Weights of a small transformer language model: 7227 steps.
Each number is 50 + 10 x the weight over its row's rms, rounded and kept within 0 to 99. Layers, rows and columns count from 0. The size before them is the row's rms in percent of the matrix's.

# gate: layer 2 MLP gate, 256x96, rms 0.066, rows 94-117, columns 0-95
# up: layer 2 MLP up, 256x96, rms 0.0648, rows 94-117, columns 0-95
# down: layer 2 MLP down (transposed), 256x96, rms 0.125, rows 94-117, columns 0-95
gate94 112:51 41 46 56 41 21 50 51 58 57 63 55 45 47 57 75 62 50 44 61 66 66 59 38 62 58 71 37 57 39 37 39 55 34 42 48 49 44 49 31 46 44 50 67 41 57 42 44 59 50 34 40 45 51 42 37 62 22 45 49 44 52 57 54 37 40 42 42 52 42 50 60 50 39 55 53 42 61 61 40 46 57 41 46 43 60 60 48 39 48 53 55 39 33 50 59
up94 107:56 49 59 39 47 40 48 49 51 56 50 67 28 60 73 54 61 59 42 58 60 67 68 61 49 41 56 41 48 55 56 52 42 47 54 48 59 53 53 49 39 56 42 67 49 67 56 62 47 40 56 43 39 44 53 55 39 39 60 43 57 63 48 35 50 48 33 62 56 65 50 35 54 52 41 34 45 63 61 20 40 40 36 36 41 45 55 59 63 47 41 66 52 43 50 62
down94 097:55 64 54 58 54 37 56 54 47 35 54 63 49 58 62 67 34 54 53 53 53 50 49 40 50 53 47 30 32 59 42 63 68 48 42 37 48 51 61 29 51 63 42 48 42 62 39 35 49 40 54 41 33 47 42 65 54 57 56 60 55 42 49 47 58 52 25 45 54 38 33 69 40 68 56 42 57 55 53 65 58 60 50 55 66 71 56 55 54 54 45 53 40 57 40 62
gate95 099:55 75 57 33 47 42 43 55 45 65 49 58 63 51 55 36 36 41 42 53 42 49 52 43 51 54 43 46 37 71 49 60 50 36 60 79 70 41 39 44 51 52 56 32 46 51 38 39 58 49 37 54 55 57 41 60 56 60 52 33 48 50 63 47 55 30 56 57 39 57 57 62 38 46 60 58 46 56 64 35 39 32 49 43 62 56 40 68 50 48 46 53 49 62 41 45
up95 114:52 56 52 57 39 56 70 51 53 52 57 48 56 44 64 42 64 55 57 32 46 44 57 49 52 41 68 35 44 44 36 49 42 71 48 42 42 47 61 43 34 62 62 40 69 44 38 63 58 36 55 67 48 45 53 40 45 37 40 52 45 50 48 49 61 49 74 63 54 56 52 37 50 49 40 55 56 74 46 53 64 63 63 53 50 51 28 52 55 64 55 44 62 31 60 51
down95 108:49 52 45 53 29 36 44 76 47 73 43 42 37 50 61 53 57 52 40 34 59 57 42 49 53 51 64 37 48 43 54 56 47 54 42 42 51 51 48 53 44 52 66 31 41 63 58 53 63 46 45 51 57 48 63 52 63 32 44 42 52 51 61 45 58 53 57 71 59 45 66 53 31 47 38 34 60 64 53 57 55 60 40 44 55 48 38 54 57 32 46 33 57 47 31 64
gate96 112:52 57 25 43 49 40 54 46 49 39 53 51 51 46 55 60 38 54 66 60 46 43 68 60 48 56 57 58 35 51 62 69 60 58 42 53 67 69 54 61 51 33 61 48 47 43 54 55 59 44 43 44 50 50 45 46 51 36 47 55 47 55 50 28 46 70 42 55 27 57 35 48 53 65 49 51 61 68 40 58 31 53 63 57 65 59 39 67 32 47 46 49 60 48 59 43
up96 111:63 65 64 57 49 45 49 53 49 58 68 52 58 58 52 34 48 41 46 59 42 47 41 53 48 56 51 44 47 59 43 49 36 40 48 74 55 27 42 44 52 48 39 58 32 53 50 37 36 56 46 60 35 41 36 41 42 51 49 59 55 43 33 54 48 34 47 55 46 58 49 42 56 54 54 54 38 50 67 43 51 47 57 20 43 30 72 49 49 29 28 54 55 47 48 43
down96 111:48 56 70 55 46 52 39 52 40 61 45 45 46 34 30 38 63 55 50 47 45 56 41 50 44 43 52 30 61 53 38 50 42 46 64 39 70 52 61 61 69 29 45 50 49 47 49 43 57 54 39 59 55 49 46 41 47 63 51 43 58 53 53 54 64 52 46 58 50 50 29 51 57 47 52 68 33 42 52 47 45 48 53 38 19 59 39 56 49 45 31 53 41 36 52 27
gate97 112:36 35 57 53 51 52 27 62 63 34 55 64 51 65 55 47 42 49 45 52 39 64 56 52 36 53 51 56 50 46 41 43 65 65 30 50 56 48 36 78 69 53 38 24 49 58 66 46 54 49 48 39 45 47 60 54 40 43 59 41 33 61 46 62 39 47 56 55 52 40 58 57 51 59 55 32 39 51 47 38 40 61 50 62 38 54 51 57 57 48 55 60 53 54 65 56
up97 088:66 41 53 47 32 40 52 38 51 57 60 67 58 36 43 39 62 48 44 47 33 49 69 55 42 47 50 42 66 36 61 56 61 42 59 22 53 50 33 34 65 40 34 44 47 54 41 52 49 44 41 58 51 46 51 52 68 56 58 54 51 47 30 36 57 38 45 59 47 42 72 55 49 47 35 64 54 39 39 38 57 53 34 52 46 56 49 64 47 52 51 42 52 53 38 42
down97 108:49 55 57 58 65 42 51 61 67 71 51 75 45 32 50 33 62 47 45 52 56 45 43 61 38 49 50 37 44 47 55 38 66 60 42 42 56 54 31 57 60 45 33 55 49 42 55 51 46 51 42 59 48 43 46 60 26 70 42 53 33 61 41 38 38 46 62 56 51 60 46 51 73 45 59 62 39 51 61 49 45 52 34 55 51 50 51 65 58 40 55 56 48 50 36 45
gate98 097:67 69 57 48 70 62 47 41 56 70 28 39 45 43 40 34 55 51 71 56 46 51 60 50 57 45 48 43 50 46 32 51 55 45 45 50 46 60 54 57 55 60 53 54 62 51 54 57 55 66 63 38 43 40 61 45 52 45 64 58 54 60 61 62 51 47 51 68 54 68 42 69 50 50 63 48 54 44 40 60 50 35 61 44 38 40 30 54 56 27 46 62 62 46 64 51
up98 099:47 52 46 24 58 53 50 46 64 49 27 58 29 50 48 44 55 50 49 63 64 53 48 52 64 64 73 60 54 52 47 52 44 34 55 50 64 57 68 55 51 63 46 58 52 58 36 42 37 57 39 30 47 39 46 57 68 59 50 66 56 67 49 64 57 29 36 50 50 51 56 60 48 59 57 52 45 70 48 39 62 54 40 64 46 52 46 56 43 51 50 53 51 41 35 50
down98 117:40 49 71 41 50 54 41 58 35 39 31 60 40 49 56 35 48 42 47 62 61 46 35 42 43 68 44 43 59 41 50 58 30 54 68 44 46 41 52 46 54 60 56 55 60 54 44 45 46 37 33 53 36 39 49 56 42 60 54 55 39 58 29 67 45 63 46 25 49 52 51 46 35 61 56 41 60 42 49 27 52 42 54 51 43 59 50 43 43 34 61 62 43 39 46 50
gate99 104:51 42 49 60 57 58 49 54 33 52 52 66 34 48 52 42 52 34 56 43 53 53 50 62 46 52 50 47 55 43 63 53 59 60 57 47 67 44 31 44 46 34 56 74 50 48 55 36 57 68 43 23 43 46 50 43 63 65 47 67 24 54 45 52 25 43 45 53 50 44 73 75 55 42 42 55 47 45 54 56 49 49 47 51 37 49 55 44 65 48 62 44 51 48 51 55
up99 101:51 55 38 46 51 56 43 51 39 67 54 45 47 53 53 54 36 50 40 45 69 40 47 39 64 49 48 47 64 43 49 59 45 50 56 52 57 47 41 41 58 36 24 64 46 65 40 51 42 41 60 42 56 32 26 34 52 53 52 59 31 40 43 33 35 34 35 64 56 63 66 49 53 35 47 59 42 51 44 53 32 59 43 44 68 50 68 41 53 53 59 49 43 44 46 54
down99 098:60 59 40 40 54 51 61 40 41 53 80 44 41 60 74 52 53 55 54 47 37 52 58 45 55 51 62 54 54 42 68 49 53 53 36 46 53 31 49 59 51 57 75 64 57 66 40 46 40 52 59 39 39 30 43 64 61 53 34 34 53 46 40 59 43 38 46 47 59 51 58 52 69 51 35 47 76 47 42 54 50 58 47 42 43 41 47 52 52 46 67 56 52 50 51 40
gate100 101:51 51 41 62 72 47 52 51 66 55 41 57 56 52 48 49 59 47 54 58 37 43 62 41 52 49 27 33 46 68 45 49 52 57 64 51 64 63 47 64 69 42 57 60 73 61 70 46 42 42 49 58 33 46 62 63 49 60 65 70 50 58 60 54 54 59 52 65 55 62 47 46 54 58 61 61 51 64 46 60 58 46 62 45 40 55 66 42 62 45 72 49 46 50 50 49
up100 105:68 47 47 62 42 61 60 47 46 37 54 54 53 61 46 47 37 61 56 34 48 47 58 40 30 58 41 31 38 70 51 42 56 61 45 55 63 53 59 44 60 50 39 26 44 57 59 73 40 71 38 48 28 54 60 60 52 48 45 56 43 52 56 45 55 47 60 60 47 43 51 56 46 54 27 49 43 58 40 60 49 50 44 37 63 50 65 46 53 53 60 56 67 65 54 40
down100 106:41 39 51 61 65 39 66 38 50 33 43 60 64 58 61 50 49 49 33 53 55 62 75 42 67 31 50 53 43 58 46 42 46 55 34 41 38 52 62 58 56 55 49 56 62 65 57 60 54 55 48 45 56 46 58 57 48 53 62 62 48 51 48 35 42 49 54 32 55 44 41 51 70 76 37 69 47 65 43 51 54 53 61 51 48 44 67 47 49 62 65 50 58 42 56 45
gate101 112:65 53 52 45 60 46 42 63 71 62 42 68 32 50 61 58 53 43 52 47 54 70 37 35 51 55 44 38 50 42 62 69 40 55 47 44 57 51 52 50 47 52 55 53 66 60 48 43 61 56 64 49 54 48 45 30 52 48 39 54 48 57 31 41 43 51 61 54 34 48 72 43 49 44 57 37 46 56 68 48 38 53 68 44 46 41 70 59 69 63 54 50 31 48 61 59
up101 103:47 39 56 63 38 51 53 71 34 30 46 41 52 60 42 48 44 53 49 49 58 55 45 60 58 44 40 55 38 58 57 41 44 63 44 38 42 50 55 55 40 62 46 44 58 57 46 35 49 44 50 52 27 56 34 68 40 34 45 52 51 54 74 47 48 50 77 46 49 57 52 44 62 56 42 39 46 47 70 42 43 62 37 54 45 60 49 59 32 44 25 46 45 44 36 49
down101 106:44 49 42 59 54 55 64 73 55 44 51 55 60 50 37 58 44 66 36 33 60 28 60 55 41 58 42 56 44 42 54 50 58 54 50 53 46 45 56 70 47 54 51 57 45 56 55 64 68 49 57 43 54 51 52 48 50 48 46 51 60 57 54 58 45 60 38 50 54 72 29 49 68 67 56 35 48 44 60 52 46 47 51 57 47 50 73 58 36 72 22 46 43 59 45 35
gate102 113:45 54 39 52 46 60 44 59 44 48 61 40 50 44 51 59 49 62 48 48 55 50 70 56 49 40 63 45 43 37 67 56 38 65 46 39 52 47 67 41 55 73 27 53 60 59 55 57 66 67 41 54 51 45 42 33 50 52 56 39 67 49 50 52 38 47 41 56 52 61 58 86 51 48 45 55 35 49 39 55 50 49 65 53 37 40 58 42 55 41 56 49 27 56 53 40
up102 108:53 50 41 60 36 65 39 46 57 58 33 32 52 41 44 64 55 61 59 56 54 49 44 65 34 37 57 61 60 45 49 38 59 63 39 33 54 37 51 51 31 57 54 44 32 42 37 52 44 60 62 48 54 50 55 40 45 47 47 52 58 62 51 57 56 38 77 42 51 69 54 66 58 57 61 44 49 50 55 59 25 44 59 41 48 38 29 45 50 48 56 35 53 45 44 42
down102 103:51 50 52 37 57 54 29 35 62 48 22 56 57 51 47 45 51 52 40 49 53 40 54 52 45 45 61 36 66 44 39 52 72 52 47 55 56 58 55 26 52 37 68 54 59 49 58 50 38 34 57 46 46 58 44 57 39 62 52 39 46 45 56 37 43 37 56 38 46 28 38 47 41 37 78 52 44 39 39 47 44 63 60 44 58 52 58 41 59 57 49 41 47 57 57 37
gate103 097:63 44 38 29 54 61 53 44 46 48 42 36 23 55 67 64 50 36 57 39 58 57 43 47 41 41 50 47 55 45 66 50 42 37 52 35 36 52 51 52 50 52 67 51 46 50 45 48 53 43 53 47 40 44 61 57 45 72 46 36 34 46 51 79 38 52 38 55 44 34 36 56 44 34 40 40 53 58 52 57 63 53 39 70 69 57 39 39 53 46 53 50 58 48 44 60
up103 102:56 66 52 67 37 38 53 41 56 45 30 34 61 58 51 42 64 42 53 56 57 47 56 60 49 63 58 47 48 38 34 38 47 49 52 58 67 51 50 48 56 65 47 47 50 53 72 37 44 49 38 58 66 49 52 42 52 54 46 58 57 37 54 53 45 46 45 50 40 54 54 52 30 71 42 61 48 32 28 62 59 55 44 37 49 58 72 65 52 58 60 41 46 39 29 54
down103 096:59 45 47 65 53 56 45 69 45 62 56 56 42 47 40 58 35 43 44 62 36 27 39 31 56 47 38 55 59 62 55 63 50 73 60 50 49 63 48 42 73 44 48 63 55 43 34 47 42 42 51 48 47 58 53 30 52 62 55 46 55 39 50 49 37 36 39 51 36 41 67 42 51 47 54 43 51 62 35 68 41 44 35 63 40 67 59 42 59 50 56 56 49 43 55 55
gate104 099:49 45 63 53 56 63 58 39 50 52 69 37 50 55 49 42 65 57 34 63 63 42 49 43 43 60 30 44 48 63 34 50 50 62 63 47 60 54 57 43 45 44 46 39 33 27 34 43 61 46 41 50 45 61 51 43 38 66 54 36 44 40 40 45 55 65 45 47 50 52 45 53 40 68 47 46 56 48 68 36 50 50 66 50 40 40 60 24 59 51 63 33 59 39 55 54
up104 095:52 61 50 55 37 54 52 52 72 43 54 47 56 53 61 64 33 49 54 59 62 49 47 41 33 53 46 55 40 46 44 51 54 50 44 38 35 51 58 58 57 68 53 52 53 68 33 49 57 50 43 46 54 69 42 41 43 63 45 51 36 50 55 52 24 47 71 79 55 65 66 55 46 46 53 63 51 31 49 54 46 66 35 59 44 56 42 34 60 38 61 41 60 53 48 52
down104 093:44 62 60 48 58 44 61 39 41 48 56 48 41 48 35 52 75 58 38 52 44 48 44 47 52 59 46 55 74 56 36 36 51 60 58 44 49 55 58 41 38 46 43 55 56 41 27 59 53 58 57 48 59 48 45 34 57 57 48 60 57 52 49 60 77 56 66 50 61 51 54 45 61 42 43 44 41 72 60 43 52 45 50 27 46 56 67 50 44 68 35 34 35 38 54 45
gate105 103:54 60 43 69 48 37 58 41 50 65 52 57 47 58 46 38 62 38 60 60 62 49 57 50 39 51 55 64 57 45 50 46 71 57 56 48 35 45 44 41 64 46 48 47 61 46 41 56 39 68 55 27 34 56 54 31 55 69 52 28 49 41 30 45 56 32 53 47 63 59 44 60 33 50 40 51 53 56 45 52 47 49 58 35 52 37 59 41 55 62 61 49 60 37 36 40
up105 102:61 43 46 63 52 42 31 38 51 45 32 75 52 59 30 48 46 47 63 63 54 64 59 45 43 65 51 50 49 48 64 65 60 52 51 57 37 41 48 50 80 50 28 53 41 49 46 37 70 46 50 45 34 51 60 53 37 56 48 35 48 62 40 53 42 43 52 38 62 35 39 45 34 39 42 51 53 48 49 58 49 51 38 48 64 35 45 51 47 55 50 43 49 50 60 36
down105 097:52 51 56 70 54 51 39 46 44 56 51 61 46 56 53 48 63 52 34 51 40 44 58 54 56 46 42 60 45 29 48 59 60 50 38 28 46 51 42 46 56 54 45 47 50 58 50 60 45 49 56 52 49 77 38 65 57 40 62 56 44 77 61 50 53 51 55 37 55 47 32 52 76 49 39 19 63 60 53 60 49 59 53 47 55 58 55 38 46 55 38 37 61 45 59 33
gate106 103:46 56 66 49 55 32 29 54 37 64 53 62 39 40 56 54 42 46 59 56 50 46 50 51 30 52 48 40 52 71 54 57 37 66 37 81 51 54 58 51 45 30 54 56 67 46 58 40 59 49 56 49 62 55 50 52 57 45 41 52 46 48 44 50 44 37 47 39 55 56 58 54 53 54 44 42 63 55 30 55 43 63 42 50 51 30 62 61 62 37 51 69 63 69 52 42
up106 097:44 58 33 23 42 47 55 46 40 55 53 44 55 58 25 50 54 49 55 38 53 49 39 44 44 54 49 46 71 56 46 56 65 43 50 35 57 46 36 47 38 46 46 38 41 46 57 63 53 41 57 47 48 56 64 84 46 54 59 53 47 52 44 57 57 55 41 39 60 56 50 46 53 47 43 47 40 61 66 55 47 56 51 46 53 69 39 69 28 36 46 38 33 62 42 43
down106 105:48 43 63 44 52 52 51 33 68 67 60 26 61 59 54 49 66 49 30 49 40 61 50 52 34 51 35 60 50 47 49 59 57 61 33 36 34 67 64 55 33 58 46 56 33 47 53 51 56 44 56 45 40 49 60 54 41 60 40 42 68 43 64 50 57 46 40 54 55 45 35 51 51 31 38 45 50 52 43 52 65 55 45 62 48 47 61 36 48 48 61 38 35 38 41 61
gate107 111:51 72 50 48 61 41 42 59 39 47 52 43 57 57 54 36 61 49 50 57 50 51 66 62 44 63 47 44 39 80 47 56 49 51 56 61 62 55 67 60 41 70 42 55 50 35 52 42 42 55 54 59 51 57 34 49 39 45 52 48 35 58 30 60 62 54 44 45 48 53 46 42 41 42 73 41 54 42 61 31 50 70 65 63 55 48 44 53 74 59 42 56 51 44 57 46
up107 109:37 45 66 35 51 47 44 43 60 64 46 36 75 39 53 47 64 63 52 37 55 54 52 50 41 49 48 45 43 79 70 64 44 48 48 42 40 53 63 45 64 53 69 31 49 41 42 49 68 42 43 57 57 49 51 59 46 34 49 45 37 55 56 50 54 61 43 39 52 41 43 54 49 43 43 59 45 41 52 48 78 50 56 64 68 46 41 34 54 51 59 50 54 65 48 48
down107 105:53 52 67 46 56 47 34 68 64 57 37 43 57 41 53 55 56 62 50 43 49 52 59 42 39 67 48 60 47 58 44 75 50 74 60 44 70 27 62 39 39 53 52 46 51 27 56 40 49 53 52 58 47 46 67 65 37 48 36 52 39 54 40 61 57 48 48 50 42 49 35 44 44 51 52 55 43 40 52 41 54 55 47 54 61 48 53 50 56 79 65 59 54 48 64 58
gate108 113:50 51 48 43 53 58 46 58 54 32 39 37 56 39 46 50 50 48 54 36 43 41 46 48 58 29 65 62 67 50 53 50 30 50 34 43 47 54 38 60 41 58 38 62 65 58 46 42 50 52 58 66 59 40 60 42 57 61 54 64 34 31 67 55 42 44 53 49 41 53 63 35 33 40 50 50 46 34 45 59 40 66 40 42 46 55 41 56 52 70 27 47 60 41 46 55
up108 104:41 45 48 53 27 59 42 63 49 59 52 56 43 45 61 54 39 48 48 56 43 45 24 32 55 38 51 40 59 46 46 45 50 61 55 54 29 34 40 52 63 37 43 46 63 64 39 25 67 53 45 40 49 69 47 54 43 41 45 62 48 55 49 54 39 58 59 29 64 36 59 44 53 54 60 50 36 52 44 44 48 66 42 46 43 45 38 45 40 71 41 42 50 53 55 54
down108 110:43 50 48 48 48 40 57 48 46 50 46 45 48 53 47 48 55 52 34 54 51 54 47 44 42 60 71 46 40 47 55 55 74 36 62 33 44 41 26 35 55 33 57 54 32 54 52 55 55 52 53 45 46 50 63 54 43 74 65 41 18 43 49 42 59 57 36 50 55 47 35 52 51 68 51 70 57 62 54 39 42 48 61 54 43 57 38 36 50 28 62 50 48 59 45 49
gate109 093:49 49 59 55 70 42 34 55 53 47 56 58 60 55 60 48 37 37 57 55 44 34 55 49 49 49 54 54 39 59 42 34 71 49 59 60 41 40 52 36 59 47 78 69 68 68 44 49 43 49 54 66 58 48 46 50 47 52 44 49 72 50 56 44 51 51 33 65 59 39 64 60 50 53 36 45 53 46 60 38 51 59 42 49 44 52 48 54 57 21 34 50 38 53 58 40
up109 094:65 62 63 68 48 47 49 70 64 48 49 39 56 47 39 54 59 70 45 53 64 45 37 40 39 44 48 31 37 36 34 37 61 48 42 44 62 63 53 56 44 38 49 49 54 60 51 35 37 44 55 31 41 34 51 47 55 49 49 54 67 56 53 57 46 51 57 37 29 40 53 47 49 42 46 46 55 61 44 45 32 54 58 48 43 39 44 29 76 48 50 43 56 39 53 52
down109 096:39 63 42 61 53 40 43 42 50 57 36 63 40 36 53 48 63 29 53 37 44 68 39 45 55 41 37 43 55 55 49 57 46 68 52 58 37 45 67 40 54 61 44 36 42 41 47 48 65 61 37 47 53 46 52 48 49 40 41 66 46 80 36 26 49 65 49 46 52 59 55 45 43 59 56 53 43 46 47 40 68 54 55 47 44 50 43 60 50 33 42 63 38 36 62 52
gate110 089:46 50 50 56 74 65 37 64 63 33 51 35 46 57 46 50 32 70 59 50 54 44 44 57 64 48 53 65 55 37 60 53 47 31 62 54 43 35 64 37 53 62 46 69 43 55 48 68 54 52 55 48 50 68 44 60 50 30 48 49 55 56 63 50 32 61 52 52 30 46 42 52 45 42 47 52 61 44 32 44 50 62 57 52 36 54 60 44 50 53 48 38 52 40 48 31
up110 091:55 54 46 38 31 62 61 52 43 46 51 51 48 76 32 62 30 51 35 39 50 48 61 41 56 36 47 54 45 52 37 44 56 47 33 62 41 66 47 43 48 69 46 31 54 51 44 49 33 51 48 46 61 50 49 50 60 41 67 42 47 37 48 47 41 74 38 34 52 61 39 55 49 47 41 39 41 48 45 49 55 40 37 60 28 57 41 43 62 41 44 53 47 69 49 52
down110 084:51 57 45 59 40 39 61 53 36 56 62 75 43 34 61 47 53 38 49 69 48 48 62 51 52 65 49 35 44 40 52 40 46 36 45 60 50 35 33 39 53 28 62 50 65 43 38 40 61 52 30 46 57 45 54 55 50 48 49 48 19 52 45 53 53 55 55 44 40 54 58 39 47 70 48 43 50 51 54 43 37 43 53 61 57 55 35 61 46 39 49 75 53 43 49 51
gate111 102:51 53 32 57 39 52 56 37 31 56 64 58 62 65 45 58 52 51 53 45 40 39 57 48 54 56 33 47 58 42 44 66 47 47 44 64 62 52 45 51 40 61 44 54 54 56 38 60 41 59 64 62 72 35 47 62 57 35 38 37 41 36 55 39 36 59 48 51 28 63 55 75 36 52 37 48 59 54 40 47 55 48 46 33 67 68 52 45 50 40 41 52 44 51 45 51
up111 106:38 57 46 42 47 32 44 73 60 46 64 54 69 49 60 46 62 55 47 41 44 51 60 59 69 55 27 63 68 45 40 63 63 37 55 62 70 30 49 42 49 33 47 50 41 52 45 50 37 44 56 57 74 45 62 51 34 50 42 37 46 66 48 56 57 43 42 47 43 45 49 46 43 57 40 49 57 51 39 53 42 60 61 50 55 48 45 54 53 44 63 54 59 27 47 53
down111 098:39 48 43 77 41 54 37 28 31 37 46 56 47 50 49 37 47 47 23 49 47 73 66 42 49 48 48 56 45 65 52 42 71 39 37 48 34 35 34 47 44 57 41 47 53 45 63 43 68 59 52 48 57 59 48 56 47 52 53 40 50 44 50 56 49 54 42 47 51 46 52 60 47 30 34 51 49 57 55 37 59 44 64 64 54 53 28 47 49 59 59 61 52 48 53 41
gate112 121:53 46 48 39 61 53 64 38 62 47 60 42 42 58 49 44 58 42 56 51 46 39 46 50 52 55 52 54 32 44 66 39 60 44 44 55 54 43 37 62 62 56 54 59 62 60 42 37 49 40 27 62 45 45 46 47 53 52 53 43 54 39 36 70 38 37 58 37 50 73 40 43 47 49 57 71 56 72 49 43 62 41 47 43 48 39 27 58 44 57 69 39 36 50 58 68
up112 103:46 56 52 58 37 48 46 60 52 47 42 49 45 36 34 28 63 44 28 57 48 66 50 48 54 38 28 47 39 58 44 35 55 58 50 54 49 38 50 50 50 52 38 57 69 52 61 61 52 50 36 36 55 33 56 79 46 41 68 63 38 66 35 45 54 38 43 53 59 51 45 41 42 50 41 40 54 41 52 32 53 42 45 49 49 58 58 56 63 49 34 36 60 51 49 39
down112 108:26 25 56 53 47 53 46 42 50 59 47 54 40 50 33 59 52 62 53 44 53 48 45 53 31 51 49 47 38 54 50 56 59 54 49 48 29 59 70 28 39 67 52 45 40 41 51 58 73 52 54 42 57 70 53 38 53 63 64 45 62 71 52 54 48 47 44 52 37 42 59 45 63 64 60 38 49 57 50 39 53 62 67 47 35 41 44 56 55 39 39 56 59 47 47 51
gate113 102:53 50 42 62 41 71 40 47 48 40 65 66 45 41 43 49 59 59 54 63 51 51 50 39 58 55 53 60 55 48 58 68 36 56 53 39 44 60 40 52 67 64 56 60 34 45 55 56 62 62 63 48 57 59 41 54 55 30 52 44 49 55 41 55 66 34 43 62 43 49 65 60 46 50 23 56 60 59 49 50 57 39 41 55 56 59 61 52 47 41 77 52 28 54 49 63
up113 091:61 40 61 66 44 35 48 49 34 41 47 45 54 47 62 52 47 36 44 52 69 60 56 53 74 45 54 66 62 56 35 52 56 70 65 57 44 42 41 41 32 52 53 56 59 49 37 37 39 52 46 50 36 52 42 59 42 57 60 52 61 50 34 59 58 54 50 61 49 54 47 41 39 59 41 68 61 46 47 54 46 48 40 51 43 66 43 22 42 63 61 49 57 44 36 64
down113 091:49 64 56 31 47 64 40 59 45 46 50 55 39 47 60 38 38 53 55 47 44 68 46 68 38 53 60 42 58 51 50 48 53 64 26 53 44 41 38 46 54 53 56 60 60 44 44 53 45 52 52 28 44 55 45 63 44 35 47 52 49 64 36 61 27 62 39 36 63 51 32 48 51 47 42 52 60 39 56 49 66 58 49 54 42 37 49 57 46 76 60 44 44 50 61 27
gate114 101:42 50 53 50 50 51 46 49 65 59 58 67 45 58 62 40 60 45 67 50 34 47 61 57 48 36 81 45 72 53 36 41 52 46 51 61 46 41 40 51 57 46 60 62 39 51 53 56 56 41 58 35 43 64 43 51 65 70 58 41 50 49 50 49 31 52 50 64 59 55 56 60 71 71 43 49 63 49 60 38 58 41 58 72 52 46 49 66 42 44 61 57 46 47 49 47
up114 108:38 51 44 39 51 45 55 77 48 54 57 49 52 56 62 46 42 37 62 62 46 31 43 55 41 51 45 39 63 49 64 52 41 61 48 62 69 63 49 41 21 35 67 64 58 53 35 35 46 52 61 44 51 50 60 50 58 56 45 46 40 31 52 69 52 54 35 58 53 57 64 54 56 52 41 51 37 42 42 66 39 59 42 56 62 58 63 42 55 54 38 48 46 50 45 61
down114 109:49 43 48 36 58 44 62 51 46 44 65 36 61 55 69 52 63 60 65 42 54 47 43 44 62 42 48 55 39 59 33 55 38 43 63 63 54 40 48 63 74 59 54 45 41 51 38 58 30 36 59 45 46 60 63 54 36 45 36 60 36 44 48 53 49 55 72 49 42 40 48 31 35 53 65 45 60 64 66 38 67 50 52 50 59 63 42 55 46 46 44 50 40 46 41 46
gate115 086:53 56 54 55 55 62 36 50 51 36 63 38 45 51 44 69 37 59 69 55 42 56 42 45 34 39 60 33 42 59 46 58 34 53 41 64 50 37 58 51 50 47 42 55 45 39 36 47 57 59 62 63 51 48 57 67 66 44 46 46 44 29 37 61 57 56 45 38 50 44 40 65 43 64 35 43 46 57 55 32 41 44 64 57 51 39 63 35 67 55 63 52 62 38 46 49
up115 091:48 54 44 32 46 64 45 60 38 58 49 45 37 55 51 51 76 44 43 48 43 37 45 60 55 46 51 53 36 54 37 58 64 59 58 44 58 49 36 64 49 40 43 36 48 47 61 38 44 76 57 58 63 56 45 39 55 47 59 39 43 41 32 45 39 55 68 45 51 58 52 48 65 35 47 66 46 48 40 58 37 56 40 64 55 44 56 66 36 49 47 52 41 57 79 58
down115 092:57 61 49 37 46 53 43 49 62 54 58 54 50 53 59 44 35 62 61 58 30 31 49 28 34 48 48 46 47 42 60 35 32 59 57 51 52 71 49 50 64 43 56 45 53 38 53 58 71 36 62 57 43 51 47 48 50 26 61 60 53 31 50 46 48 44 37 38 53 51 51 47 36 66 48 43 43 50 45 60 53 49 49 76 53 49 58 45 60 62 45 72 46 46 59 60
gate116 089:38 49 53 54 72 42 28 45 52 58 34 63 57 59 66 55 52 66 54 49 64 50 50 72 44 34 46 47 48 51 45 52 36 35 43 49 49 28 49 53 42 53 46 58 39 58 56 45 33 33 70 36 41 58 41 50 42 43 48 31 62 53 59 62 53 43 47 52 33 46 58 44 40 46 54 48 50 38 51 44 45 46 62 49 31 37 55 30 44 47 47 31 54 54 44 39
up116 090:42 53 55 46 33 73 43 66 40 40 55 61 47 51 64 59 66 30 53 51 50 65 41 38 33 40 62 30 62 80 53 46 48 54 45 48 31 58 42 57 52 58 66 45 47 43 50 52 41 43 59 62 37 41 45 39 41 50 60 52 39 30 46 55 53 52 54 56 41 61 60 44 52 44 57 50 57 52 66 60 54 50 54 40 42 65 48 40 56 50 67 50 42 62 64 52
down116 090:44 54 41 55 58 41 61 61 50 55 64 56 29 60 58 66 66 70 53 47 63 59 51 64 61 42 35 50 36 51 43 46 50 49 50 57 64 40 31 43 58 64 58 50 40 45 59 61 42 47 57 21 64 49 67 59 45 58 59 48 61 52 71 57 48 44 51 58 60 46 48 60 52 32 31 57 65 50 49 47 52 53 42 61 47 51 49 30 41 51 41 55 57 66 46 61
gate117 111:67 46 53 47 47 38 41 50 56 43 48 51 51 57 51 52 51 48 46 49 59 40 70 54 50 64 44 32 41 47 50 50 44 55 59 46 57 36 57 69 40 65 60 38 32 53 33 51 57 55 74 76 41 43 52 50 55 58 62 62 38 59 43 43 35 54 66 51 62 54 68 33 50 66 49 51 25 42 32 57 54 61 47 55 49 51 44 55 70 50 58 57 51 48 57 43
up117 097:52 61 40 45 38 49 39 51 37 65 54 59 50 56 39 70 37 65 52 67 59 42 56 60 70 49 38 48 42 47 38 40 54 54 42 43 45 69 56 58 50 50 49 57 62 59 48 62 57 42 47 56 53 50 46 55 67 53 18 36 42 43 56 52 59 44 40 47 61 59 44 44 52 58 49 41 54 57 64 40 45 61 39 68 53 51 50 68 47 58 46 38 76 48 33 40
down117 101:47 42 49 46 52 56 35 49 60 47 39 51 61 57 63 50 33 51 37 47 44 23 64 47 54 50 59 51 67 48 46 46 49 50 49 49 43 39 63 68 47 58 66 42 43 48 55 54 46 52 61 65 63 55 17 61 42 43 39 53 50 41 63 43 53 55 45 54 55 46 41 59 45 64 37 43 46 24 44 46 46 63 68 33 44 29 44 58 48 60 40 64 50 58 55 44